Part of a small language model's weights: vocabulary 1161, LayerNorm before each block.
Each number is 50 + 10 x the weight over the matrix's rms, rounded and kept within 0 to 99. Layers, rows and columns count from 0.

# layer 4 attention value, 128x64, rms 0.0893, rows 18-31, columns 0-63
40 36 44 32 40 51 44 58 57 42 49 72 33 71 56 37 67 42 41 64 52 62 44 40 63 48 46 41 55 41 59 58 48 52 54 68 46 50 65 54 53 30 40 57 60 46 49 52 56 69 50 55 61 55 35 44 61 32 59 60 45 30 32 53
17 43 71 69 49 53 45 58 48 63 49 51 32 72 41 49 49 40 61 57 49 43 62 47 48 66 47 63 44 67 60 58 57 55 47 44 37 42 63 43 39 52 58 51 45 48 34 47 60 37 38 38 41 53 24 35 55 60 59 38 47 70 55 49
38 57 44 45 55 39 49 71 60 53 49 71 30 54 55 40 45 55 54 48 71 74 57 45 20 47 38 47 47 54 34 59 50 46 42 37 61 40 41 40 36 57 44 46 47 43 47 50 70 50 49 40 40 45 39 47 57 68 58 45 53 63 55 51
81 50 41 34 59 46 45 53 56 46 63 68 47 79 50 12 51 57 51 27 47 40 41 43 33 58 61 50 34 49 47 55 57 60 47 59 38 48 61 47 61 42 49 55 54 48 51 36 40 52 60 44 51 35 36 51 65 49 55 51 26 37 39 59
44 51 48 42 33 49 46 54 58 53 51 43 59 50 49 69 37 52 37 40 65 61 55 51 46 63 51 58 66 52 50 41 39 43 66 52 34 68 38 58 26 47 55 70 53 38 45 37 44 43 38 45 68 45 52 26 61 52 47 51 43 61 55 46
71 42 51 36 42 40 54 48 52 61 52 60 32 64 34 39 42 41 47 52 56 50 45 47 59 54 48 67 40 57 57 45 49 49 53 60 49 55 46 55 56 39 46 45 64 54 48 47 50 50 50 49 47 59 38 63 71 68 49 50 32 46 50 61
31 63 35 67 43 52 37 28 54 53 55 44 51 51 46 66 40 37 52 69 58 60 73 30 54 35 66 48 48 61 56 53 43 52 48 48 45 32 42 68 49 53 56 63 32 46 42 65 54 36 49 44 58 48 66 43 42 43 72 41 40 66 65 85
34 52 48 56 40 34 34 46 64 52 35 41 52 22 36 61 40 43 55 55 49 54 42 49 54 40 62 67 52 65 61 30 55 76 47 39 36 47 44 55 55 54 55 54 62 55 50 49 45 31 53 43 46 37 57 39 25 44 52 40 49 53 55 39
35 58 46 36 55 42 51 51 54 59 46 48 59 56 33 53 69 57 49 44 46 50 50 56 64 43 55 58 58 40 49 54 35 44 63 54 32 47 47 48 53 43 39 61 41 46 43 46 65 52 42 37 38 45 71 48 50 59 47 33 50 54 70 49
48 48 55 45 61 48 49 45 29 54 57 52 57 78 66 57 57 67 60 45 53 57 56 47 32 51 52 62 60 42 68 43 52 55 58 55 47 31 66 36 45 43 45 47 41 55 46 50 59 43 48 38 43 74 43 51 53 50 46 63 54 51 73 60
66 59 46 54 43 56 51 39 62 39 59 69 45 34 42 59 38 49 44 66 10 44 37 57 60 62 48 51 49 46 21 45 72 42 47 49 54 49 53 60 29 55 54 73 62 50 49 51 34 41 62 71 29 39 57 82 47 34 36 56 45 62 53 52
63 58 57 55 64 50 52 39 40 53 50 56 56 58 27 42 56 46 66 54 47 48 48 51 42 39 34 43 44 53 46 46 40 53 71 44 64 47 39 72 47 62 44 58 56 49 33 50 11 40 46 58 32 42 68 51 37 69 36 56 53 27 41 61
46 37 50 44 48 71 41 59 71 60 48 62 39 33 42 34 59 55 45 26 71 36 47 34 46 58 33 29 39 55 66 41 67 29 53 51 39 59 52 42 62 50 38 61 51 62 26 38 62 42 62 70 38 34 77 58 52 53 42 41 36 39 61 78
55 48 46 45 49 37 40 37 71 42 49 28 62 59 61 44 50 31 56 54 61 30 51 41 52 69 54 54 69 34 43 56 66 56 49 62 68 45 64 50 55 58 48 50 57 41 51 60 50 39 52 60 68 39 36 55 32 47 56 46 45 33 46 51
# layer 4 attention output (transposed), 128x64, rms 0.0704, rows 18-31, columns 0-63
54 33 49 47 64 54 58 54 40 55 41 40 38 44 43 51 65 39 55 47 64 54 58 53 43 55 45 57 64 30 53 55 70 60 54 49 38 44 52 47 59 29 45 48 44 29 56 63 44 32 59 40 36 70 46 76 40 61 59 43 48 54 54 59
35 65 33 35 44 39 62 43 26 56 33 56 53 47 45 44 66 62 55 45 49 65 51 50 39 40 33 50 52 40 46 36 51 50 43 66 62 39 33 55 63 44 60 43 62 69 41 47 68 50 51 61 44 56 55 54 53 65 56 67 36 54 51 53
36 52 51 40 57 44 59 43 47 49 56 29 63 46 46 32 40 43 64 46 52 48 41 69 33 43 52 59 73 61 57 45 42 43 35 58 48 44 69 54 52 46 62 37 54 55 39 34 51 64 59 60 44 49 49 45 68 58 46 47 57 50 47 67
37 45 52 62 53 45 52 46 39 55 61 56 58 35 47 48 45 41 52 28 46 47 42 41 45 63 45 50 49 53 36 48 58 26 54 52 33 55 44 57 38 54 47 47 53 34 67 62 42 53 57 49 59 39 66 62 58 59 68 59 56 57 65 44
57 68 46 64 52 36 50 41 41 29 57 41 43 56 57 39 50 60 44 50 42 38 66 58 51 59 44 40 37 60 57 64 54 47 61 68 70 47 58 40 48 53 34 40 49 67 39 31 59 24 61 47 37 29 60 48 67 58 42 33 63 74 58 51
71 47 51 39 72 64 32 40 33 51 34 45 51 55 58 58 68 55 68 42 45 60 59 47 46 73 41 51 35 36 45 53 37 47 60 55 45 44 44 49 40 51 49 59 33 41 64 65 42 41 41 58 44 38 57 41 62 63 53 56 58 45 56 38
40 40 49 52 47 69 57 58 56 36 38 52 26 46 41 50 38 71 68 46 46 49 45 50 54 34 54 54 48 51 28 50 50 62 34 37 56 50 50 49 49 52 57 63 54 67 40 45 67 45 61 72 30 59 57 53 62 50 42 61 39 51 38 59
54 51 44 64 40 59 43 35 39 33 52 60 43 50 52 60 48 80 25 57 49 51 67 39 58 46 57 65 38 54 50 42 37 67 39 42 45 55 41 48 45 54 47 46 55 49 33 49 67 54 40 51 51 65 69 44 56 43 47 36 34 54 57 64
56 72 46 30 41 54 44 49 41 47 49 45 34 48 44 51 42 52 58 65 56 41 75 60 52 57 57 54 45 50 44 51 45 38 52 41 51 45 48 55 51 36 45 47 63 39 60 50 52 46 64 62 44 48 60 48 59 49 42 56 48 50 39 56
38 63 64 23 47 44 62 34 37 44 31 41 52 54 40 44 61 56 55 52 71 46 38 54 39 43 53 60 52 47 46 54 64 44 66 39 56 33 51 49 45 47 36 51 68 49 62 48 54 69 54 56 51 40 50 51 47 68 53 70 27 44 56 47
65 63 55 70 62 44 68 63 74 51 56 59 49 47 63 71 67 49 49 40 44 45 48 30 63 59 33 59 27 53 59 34 40 51 51 44 58 48 38 30 39 42 53 52 52 52 46 34 33 63 35 65 53 22 48 47 47 33 53 35 80 46 49 59
50 39 47 68 31 31 34 52 69 66 37 49 57 47 52 56 23 50 55 32 45 63 49 42 41 53 38 55 66 74 47 45 47 33 62 55 50 43 67 61 42 50 48 65 49 44 48 72 48 56 50 58 43 53 50 45 36 38 42 64 62 34 50 66
71 63 48 52 32 43 31 36 53 68 61 45 49 42 36 63 36 68 66 29 44 48 51 57 41 56 82 46 41 60 55 41 57 25 49 52 38 49 30 58 55 51 52 55 40 32 53 45 52 41 53 50 46 68 47 41 59 41 56 41 70 62 53 53
42 54 46 56 35 56 52 39 52 57 40 52 57 56 43 31 48 49 60 53 46 57 46 38 64 37 52 49 51 49 51 28 67 62 67 45 49 56 49 55 56 59 64 53 45 29 41 64 39 39 34 33 63 45 73 56 55 55 51 41 54 55 46 47
# layer 4 attention query, 128x64, rms 0.119, rows 32-43, columns 0-63
50 32 52 54 47 50 48 39 52 52 52 49 46 34 54 59 49 52 50 46 49 55 55 43 48 57 61 50 35 44 44 42 48 53 52 34 51 50 48 48 48 42 38 50 58 41 61 53 38 55 34 52 52 58 50 58 60 58 51 41 50 53 53 46
48 66 43 49 57 46 53 55 51 56 48 52 83 68 46 40 44 58 55 71 52 36 34 81 52 38 32 57 45 71 56 56 40 52 53 72 43 45 56 46 54 59 71 46 41 55 24 45 50 36 70 43 32 55 47 52 28 47 52 65 36 55 54 49
48 64 47 40 61 37 56 54 60 53 49 40 80 74 43 32 53 36 47 84 57 32 38 68 47 33 13 57 64 64 64 70 46 42 40 74 43 39 50 33 47 59 81 53 37 56 23 43 78 37 52 64 45 37 42 56 33 37 38 63 36 58 55 45
44 23 63 50 49 50 48 48 71 73 58 50 51 40 61 48 68 43 60 42 51 55 50 39 34 46 57 49 54 45 38 42 61 48 64 64 39 72 59 61 39 48 36 61 46 42 44 69 42 51 38 45 57 57 56 50 44 31 54 37 62 57 53 50
48 36 56 56 36 38 47 44 48 54 49 49 50 34 40 52 46 76 53 31 47 69 57 26 38 62 58 30 43 34 49 55 46 54 62 33 51 62 40 58 57 46 32 50 66 44 68 58 28 45 48 46 46 53 65 61 69 55 50 38 55 58 50 45
50 64 46 48 56 45 54 56 58 51 48 48 68 62 47 43 48 42 47 71 51 40 39 68 54 39 31 58 54 64 54 54 48 49 44 67 47 46 51 43 48 56 71 52 44 53 32 44 61 40 58 51 44 45 42 48 34 43 46 61 44 49 51 50
52 51 47 55 53 56 51 42 45 38 47 58 33 39 56 67 49 50 49 32 60 56 53 39 47 73 58 51 42 40 46 39 58 52 47 34 59 46 51 55 54 45 37 46 58 55 72 46 30 58 50 46 55 54 50 47 60 65 63 51 58 46 47 52
49 36 63 34 39 61 65 59 54 53 51 58 40 32 55 44 37 57 55 45 61 52 59 26 47 66 69 56 45 44 41 33 54 28 41 31 39 52 50 58 41 43 48 62 58 60 59 59 48 42 52 63 57 53 66 33 56 52 39 54 51 46 62 64
55 47 51 78 52 53 45 59 35 39 47 54 41 57 46 61 51 54 41 45 61 48 42 42 59 54 46 52 45 60 56 55 70 49 65 47 42 58 60 34 53 51 66 44 56 40 40 59 58 42 50 37 45 49 52 45 45 48 35 61 49 47 47 43
53 57 32 54 58 50 35 41 46 47 45 46 54 45 44 47 48 62 38 71 63 60 62 66 48 41 43 44 58 47 36 43 50 60 58 53 55 48 46 51 56 55 32 38 35 48 60 81 43 63 70 40 41 63 55 44 45 48 40 40 53 51 60 59
57 54 27 30 46 40 46 43 47 53 58 53 35 35 50 83 46 58 49 33 58 61 54 37 54 65 58 75 39 46 53 51 47 49 64 38 54 65 48 66 45 56 40 52 48 29 39 51 34 42 61 43 59 40 45 69 52 64 61 43 47 56 41 46
51 51 44 63 52 42 44 45 55 43 49 51 42 38 49 59 53 67 42 40 49 38 53 45 38 47 59 54 61 58 38 37 39 41 46 58 57 36 49 51 56 45 45 58 67 26 43 51 41 53 63 69 46 64 40 68 43 53 42 42 58 62 51 55
# layer 4 attention key, 128x64, rms 0.122, rows 32-42, columns 0-63
47 49 34 46 61 46 34 52 45 54 53 46 72 55 58 44 42 61 55 47 47 50 41 51 45 62 42 56 54 45 53 43 33 41 38 59 51 32 50 53 44 64 53 44 38 76 36 54 60 47 49 51 54 58 47 39 39 53 32 52 42 40 54 49
41 48 50 49 76 36 33 67 40 54 48 58 51 58 43 43 64 63 35 61 53 53 65 60 48 67 61 34 60 41 39 68 28 77 51 24 60 38 54 27 71 70 62 51 43 67 37 59 55 68 54 71 48 24 37 46 40 37 34 58 22 37 47 36
48 49 50 52 44 39 55 52 37 51 31 69 61 59 46 43 62 48 44 62 60 51 57 52 65 54 65 55 61 67 59 54 39 54 66 47 66 35 48 42 62 61 69 57 41 54 29 28 58 50 40 57 60 43 41 63 61 46 37 63 44 54 50 32
46 54 27 41 65 43 43 60 46 59 50 50 48 64 48 58 59 42 44 53 63 55 45 44 56 72 59 53 53 34 59 44 32 55 51 58 40 45 59 66 48 55 46 61 69 43 51 56 51 48 60 50 61 42 38 51 32 39 48 44 62 65 52 45
59 55 63 54 35 57 60 33 43 37 43 73 51 39 54 51 53 47 69 51 52 26 44 51 50 38 43 52 46 53 48 40 64 47 55 45 34 49 44 53 44 38 36 55 52 07 67 42 43 49 49 40 52 67 59 52 61 54 55 36 64 61 56 46
40 53 44 61 63 47 38 49 49 54 53 52 50 54 54 48 46 60 50 47 48 50 47 57 47 56 51 47 60 42 40 52 44 60 35 42 47 46 55 45 51 59 47 55 59 44 47 53 48 56 60 56 42 48 43 51 49 47 50 47 40 47 50 45
49 64 52 55 35 63 53 28 65 46 68 33 45 42 76 50 37 61 67 46 44 45 29 48 41 32 31 63 41 51 51 41 81 44 37 68 40 72 65 66 45 31 16 43 80 20 71 52 43 27 66 32 44 73 64 55 45 75 70 37 64 65 53 72
40 45 47 62 60 38 28 60 48 58 34 62 51 53 33 41 55 49 31 49 53 49 49 61 43 48 59 36 53 50 52 58 49 46 58 28 63 27 54 42 57 64 76 46 58 59 31 36 48 58 50 77 45 45 42 39 56 53 28 61 40 50 31 59
58 61 47 42 34 55 43 58 48 54 64 42 51 45 53 45 56 52 77 36 42 61 63 43 53 51 36 51 41 58 53 54 53 77 55 63 57 37 40 57 43 42 43 31 48 34 66 54 50 49 44 54 40 48 61 53 46 53 42 55 54 43 40 46
57 42 29 59 58 69 60 63 41 30 54 40 64 48 74 69 60 48 51 54 57 40 50 73 43 52 51 40 50 43 44 51 54 55 47 50 47 61 41 56 44 45 39 61 41 37 46 58 44 54 36 39 33 50 56 40 61 45 46 53 38 57 45 57
31 48 56 57 47 40 59 38 40 41 48 43 56 30 47 41 50 64 42 55 42 67 52 45 38 69 56 53 66 59 50 61 32 70 56 54 61 57 55 54 72 75 64 46 55 64 40 44 71 54 41 57 47 44 50 64 53 39 41 55 44 64 46 31